Part of a small language model's weights: learned positions.
Each number is 500 + 50 x the weight over its row's rms, rounded and kept within 0 to 999. Layers, rows and columns count from 0. Numbers have three digits each. The size before them is the row's rms in percent of the matrix's.

# layer 4 MLP gate, 768x224, rms 0.121, rows 719-747, columns 0-223
068:543500542518397464552507579557475434491536450526529542492483514511498473418621519472460561516536511542493575447455460501540505493491591526511577504523496460459587480422480524544505559486441450489590416550624487439419439474530523433533537602462595446528460454417424502477506518431445488514444522480460496544499628503396448502535497453462578457511511476527542485509442458522443517511497548466479535531424569504498535493507512486528538491384487544557507478443521548502547524439560433477467472470505537509505507572475550484525464401543595472504408485498539458492576524515557501520533418403469296518488498485494507481514522483564582545611487588473569408484435517498501358516565
058:546517557516483540501409546469459517504480469439520555428572467444509543552551475564471493630525449554503641487550482528566472514500486455433381481487539491513555454458466461405490499603422523478473487557429506391476542501501544405561475509475537419572472539479453494527500483628431393573466467570466511466460634455473487527597453464475502533471545403517508486532481479507509566483530555544433479450525525467479539424446455506513464454476516471398443475487517466485450499507666430530442470538492537483592479467532412469531447489486474562415468468470526483491549472516622497476501490425510599588502468522598519474484494478527584505555491519573501531505474545562484381466526
101:511468484574544503507463406441576552524606499445455439555454484528575533552509523452528450485488490459467530513490536519490484426510533402478636534480506455485483536512464577458553478512540441468478465472515492538577510472477534641588494470497556494447498361475590462527484461439463600550435475529545515499525565563495508460508457431490584499556588498516446448505544477546451458518470486569588522383494549503413519498504474467509448467521469438456396439449474466612546470442537570482592577553550462542459473504519394465571450529596503547553497425573596587508493415511414483504530557449411496434496454455479508561462517495559547504506475413491471461572586531475486478436457
079:548575456562550462462463452482612580579484477474407459516486521390508414521483514518581448588598589481502538494509501512501499505503524457497468479452522417510429519508454536451455514557474476551439491515478492529480538466437503518441505539525523389465513538610499508491457556473598497377510484521418578502426580370527510477489598440503483507428508528458483444483563484484638467539492539564512466463520519472564487538544442528521527495549472432542492517438445573539490469551526570545489549505439418533522413422552442548596515424507439524536605449526499463557484465482559492493485565551516511404497506467555429591573509517501495413459528417431438505501394414442502585468482
093:455471415469452523562501536458426491503577512454581499434527516416534451500494457548540491506503534392683519474409544476447473358467492559466408416503530521458550551501462486474518491462422561485458523530519498496650493510467541493444585499517540533512472500525516536588521476522497395461516458486438475545432605406521395391553555462517496553433429486515488457498530505459507467492524517524510497583536556482549575557512569556503459446475475505475420539490538523455465517475488476491557514451408445517486487430546475513497383427492469581543612472528602447448539512527525484485418493522487527574566427544554515529562515503477537511493482418542565471582609533502493581529561
076:454465474491481487477442457543625637530500436511454460458527510453552552429450491507534449490433480512514429462639469499562457472481497505410581515462537565499571449478492528547434376595562521530561520536418565407553468511490551497510542447377545487512504508485520563465477496539543531450468520514486496502535424540532514466543481483519489460491452466531532506450525505497483380569476506526522524484556474486510513401444426533481441338414487393491593518560458530479592531442621474516548465545463453520610482483508476490414482469472541467543488455556595511474502565429576490518445542490550484471500440572581460512415439503522566501618450530541465509488525526520502592447454
091:575518634493439473540469536421471528409460580555508492516466498559535475520498460508509470512406431477420498616482358502597547459519461552527506520499513478482491573496501566447532438549521483600553484515449393414464476461574462446541508582529436467547452473468549531485535516447415447584565534511473481537560483501537531565451553505435420553455478521492444553567502481562574533557540462508431506424490525530448393561501447480519436557498498448552488491472553506521436562458531545495564442573472567515537529580468424451467482458593550568501495477455514557474427540485480487450469392490479537524501481513480572489477508515519444486405407531457516658515439424480459399547554
064:438494495502548537530460495463460422396525564492472515516517501571421548488488550459507542424552457396455457480542458516449492483543496563522614503457506504473541486470455483524600510494623547454483518470459552545463486508484518505442518533599416570562550529518623471488505485470471509569536367463514569510513364510430516466523508591512528494529404570526445496543497506386533488517548481475509452469548497464602583480537523482533497373389385469477451502445456520472393526436453464479462548401489550536529546470437443531514494508467487413517586505520537484423374464494426477460643634464461481547491517538471443533489470513454460482503512518503452496512560525462519566504488
091:457485490540513542535484481519484599503503532431466499525384536458462529498442537500542465446489434556448540579578521526525501477460473509505499458504483551507445535518480553400508441586492499415515546538414426504508454481484532589416510509519442495498490603538516523455503505569462465568459470528492597527550492451485504448542464509499432490454504425448464503471577453598418486540517501423527545488541515482541617515469509502563470577477524437523466530455431508495515474504484616445540544506506592493464446542371348443615518483476522596411500438569521569521447441525469509468530579564509612483553446435543551427408483515435437442468533379530442461534572500581464509528392
039:523525458522518482591425486476528495454463525478509447559415517578594558496527453555518447502468425536572514426491516553481478529488489444481517572536512528571615477423500530388494423469499503475470500481566424444365451421521467500536508461386504559462482382460470475553513520512474512500499483455560492562559509447550468529524532407399459475524523460427513517500409416517494396497494570518571432545530512476473498505496513546613480515552442455366520541565564509507487482494606545495582484529473490535489509406401482491579587526506484504440543493532558463532454507484653489451516426481398573584520483442498462491445455510419421507460537539436541511477456520496522589455435
107:556488517451515516506411576538426527440487569502494468533495497460567517534491542498495407419481555576521525447455532487570509475572537425439545535446474446553413475564503508443537546446454421529488496443466486376425532408491520552525476576487529436488528470436344462483476560448549469581495504532522591588474527532480507489447506399464470501526574450553512424521441434482583516556464550591483504452495476567427532486544462513487487494435486422472463524489515507555485444516455506488564485513501524519491440496539498487617382500489454532552594507565597543581562403442607486491491623465508467561511492511495459503446494517608483505534560424397585404514476519472526536430547
112:419458486485464472544501514533468492498568415523444555502525520429542427544579535453492536493469519500534506460583386528467510496546376415483524563458489476544471421455535482626553605443487513527613454518536587537458481449486442483494600487469554572497491521494492505507507552423441542403506485433441455446488492483501542433516602450519575589557559447603458514518532494458481486428516447519552487506524520564478458414480509472505535515499391579483523530419475514552413577515524515502445555541482514525493561524502556445506580492561586421527535484507448487487574571441462492491490497501362390406502443557468413568489522522492530499467496551412503515487492488474486358483614
088:522513569480447479502431484513356428467543492511493493550487486471560397551533538479491462570537498512336467481490456490498548593545447393499485502513525397494486512472507464504479536388491534492528519457513468516537518508568419544477452509605447482498480523504457487552506514425544529569450471451515555497461544495466506455468656509520533581537548429447468504548560469509539671527474512581426419516486518567528428501514472433617570535457436468551450467460504448510465574534489491523395511461493547524463548496496526511564644519526550460468479473476535536480557556513405496451542445499382457542491523469475495414558472532496588585511482529428467534498538459506488380493590
061:486476477530481560438463527523466521474508475489504504548516487448577480406556628506393452525498489623575517470559422476493498422470492436463500533513547519539416470448486504556486547454511482467542485467542447581450472482523474491515565530623411500462424548517521554527527557511480457582533410538562440618511516626567617427493412396531506506529502388502455547507429421447484549487536454477448510523350496462476544515529480476579554467587501462483516438501491497454497484521566530484550522431585531464537437563574554479379479486557516459538483398505491488468463467543491466502497511538564450491542584429520486525463541527511471427491446549553436593431553462559521507407489
149:453491537523534613547475576510533504454487497537500482572557494451599469472552617498413470538486510577577584532553480494528504488463472455468547585536486500515405551469482537489489491435467528426584483452570496487540500546492470421494564488539505511497554474478475512518614554569521436536474534507472536551496524441536536505523534507524623482448491418551508542609512522481587476540524435497448449509442523539491501468524495444538501438533494514560560485472476492500501454535518536456538472471544576311547468538504523486572514478601507517481529471533537522529527512537562249513418491464532456442676511475468520523560516506465462528555398526532476620537520465471501437473460
072:461430452540495428485551637505538493473483421476478506401523541414515450474556511515537491417438604506437487529467410477539465533444473430432546476530568544557548473462502612476482510523403456503450529487606527471492507519489457614584540492455473516508513494457507494606487515484528506538563574528523529552436549436425460482512546440489539463447447472489515440547536445399497416549543553510504588510440533530521565551564431578526495439561465467499374489559506465541520476489543460533625490467530461507552509476410487513582512466494450565563496426481483488490546413480621501464446425407551441470501527455534495421533472489570580519507470420389459561504566433550448498542518
068:487500522421506609457510423406553536419557437499506532492492475558486536594499525522508468427492482528566461466545577473552479421528491524473514578479523584475359536501534551478465416386550473482550481511440428437471526542442570549545590532529474505452455472484493520400502535500444476464524518489563473462484420537536463441545500554472537464541594391539471566527455537505480484499531465545471426450522445487463574436425549576512413415434406453538652500408480498477519492489475516496494560563468537480579520577521546543574407530449516536501568546544593589482512425474471498523513445535482518338474450563479515519588495502412467476567493447517489480503506407469506500477479
165:445512523530536598544478572504574508423544507517478471556552522463605480444576578513388498531525487574587568502512547479497541536471478487495513576543449478552415601454510543463500526455478543429548492432527478445505483544484479433501598512513488489466539511491513518497656506597510395509453560495477517552498511419544533473530551533519580489478501434549512544613509551482577464525494455488506543501480502556495522488505542468544505466566434535532536497479533502520468453552506528472536462451526535310578470544485523475585550519588474486492545435558592501515523511565576319522423470461526458435681515448452525501529531491503467540553399531531498600533511443473496465499501
057:550507452509485496551510506563564556497478436497532425563487517501492501524489520492520520577506607436435525528448515463523539446573545342552530413519526512606501554568532505333488568549546467448453526457492423417527535465480434578585482535597484468570505476432558473510532631548481487582500540530548496565402483490523381482507420534463469409426456456404527517565494451477587489513537548498515434480459516524490540561556436507496517532546525500543558497530527490526579488485374449516549409540527527508556466561485558502481564518498464419518458504517461535521519430480599503517539463447512488537514514393379580530534516484481467454456463466473542453432501388498521451487432
127:498507510608529597451418449584481570528539455510491428506460491461452548466468538505471495566521532472511487535520572513399547441520520528595555463450529430477473414566496489454509447468523437449485441437543511488536527540500546446499504501576456587428575515552474471430547535478568551489505560528562535407520430580574534446523410492506493429461470568467480441547484507483542511626530439423600561540488501570462522487533454489503467461557619489478331581553536482481480485485474538459482393556572549469511429551449457454532452515479355542550515485509516539521493354487570490513521510403642497478507496475549554580440484492519484484507531461493547527525569470482476541521474
180:471504526527500608541487566532508482442508531497478503556539508452629512457597606523428525475487496562541568543550506515518518534478526473499556555519486477531481556466491548453482486418440492445586496486536466461519477539492471411500537526538486476455551486487487499527638501601523463497475564500467504559476486431537515473466561543504593460454491395541494523626457551492539514535513414465482480515449531515493450492541531410551537419572510525551556505456502507524501475519511525442565492481529550351585482572479528480562495471616478471459539445491604508520537500571589292509418482486542421460656513470496551530516507497469516510562401541558476640523533413484502480524502
051:408495564475447498471540553566451443408453484541502495437481510479370520517547489466487461494451489485554457580437570490574496462452545581569475608518531475513438444543527469516503467353474518434546596481491446447478423645487448464523477484472497562464457591508527494477506513495437534462478658465535529457492504620545407520544523468529585506524557480588467508551428544580492554463545551486465525489493484612480529366489632504572449448489457480498521575482519469491462501479442408537470576494508522507474526479569571569464369522514480468472459449512472501545542469479573506523536423410513507526485500452523512476482519486475504550499543516549458449606521501497467409542570
074:384488544615455505568489605450545534414541558557435481535516561486511463496481530436491436528478532459487507508548558437556459483543524501469482516451481435515446543477435570467525566432485452517454487452499428458557531543536470443490442637562556478476481507360540501498563580524580487510415479485488470558392489487593457493493646537537501441461468442541535526528432533448598517550473335494429422507500588536489457471474447452507502473470452519497549473523559455492532503603467521514483459406428494529512391557452558457579549517520439510503479534505544522519535481556494474448461570472456481514492594389507503531542555464530540515620491499549485475617517531535537476489466
153:499531520560527595561507584511549504508523560505518462621528506467589450449607625528420528519527535517557559487511540480583544488419497436535540533513471476507431548483487561497521470411529489430552532435473507475558501525545505414530570490593471533445536516541487478449605496601517478490467500519450521511503460460576531504499563488553590491451469502551527530551512484459548469557474432537483506479456560514498537494537510448525490447533447502615533491444539474530491470561488548451521455433511560331540459481475533445617478572597509533474577453536562524514474476560582290518463531446492447505654517506469479542529513483467521551613407531512493547520552454482504485442514
082:491486520586492446469424550529506504532462476507500511472532535498467444464523557508507539504379447511532501538527394503624463513516476547536593493441542456535504455438491557467477528444522489443519552539663506487462464529542564457507384491611520532483575493453635510539457509472573495380542450488519586447511497504461474511604588528503478403472490456492482540510558560505435534561554502438557496544544491500459443566583492460485460424511502522483500448549483522495448565498576491491553457545556601502465540556452479485514603435449458446504509528448489487449526553495425478490558342453445353443462546452505572465467467540502596538487516524501541461567546452610489422525499
129:463500487510494587525483491498537557443527452508455559589600512518590498509582537520467521498532532530490420550541496498566466503421486508502444565544454441545482587457479575530453617514563490520544406431493501380531494470515551433469587512498573500495530514447490513452600478561476486628523571507558543432479432547568501510468551514523526475488515409490545516625489539480488479545463465471477628430508501530467519508501480470564479441470491515404430513478546449583521482507541585438526501452527453428506481552565489442527463484556525519462528384605515561521427516604577392496494503504455505552651521504516627447503518465586464508619409527545480508484498482461500457555491
178:492545505536529562578475571534568520466504530514493468584562513459625485440585600500402495514520506622561543549527514500574503484442512489490572544525470464503426543460491565478504482420461493489546531435514490488558515548483519415534546525555476491492571469480492509496627533613536429485487481502455492540522514443542514509488562515528600452439483442558535515560521519502569474550487405517492487526454519505502500511522489410509515406548530517544527477452510499513531468546534509428585491452541538357529456533546476444601512532601453491494506449511552490484532531591601303501420502464520450479662523458477508524532530473494467525562393541562476625541551426520512490442448
067:496541468464561465577527402485622558458500506511448515521434508457554483537525499367547544491476458482553554604561522485500508553486541520467584540480467421543492576558536527468471484496544505527524474485437513559542551561481460578447548464558478505479488477644519460553529426553501572448523516400457507464472380445484479533466598454511541517442464562398434506426494512549529488532534396550487502421446413420515487551461405507501417617647529461586531475478468540411455539521539563518447465467493501518447497511464512523534543463487470440514507457473529494548453486529418488467507528539503523475470503432458464638504508520516451477463498581498394638490497484539514604442479
058:535485471466439510491511491492493478532464452377554572468500309446485453558486510573520547470436528514481532484514445653484452490509551473403500463499518484519503517527593508456420483472478452549515535536503550542531522470489472558477484497492528515507477475534545379484473474493546501460544490558538550488514493493440495384487475505372495526454531477482405452450450489488492551466566528517529443520495453480544466551540549485519482492461480399518510523499463555491536575406463425520513500561491504529463559514473526569511497450486501486523472541451479410582525488453489519687546497543493491520473412497498483535534384723472519428504510488530444549459505476413305506550492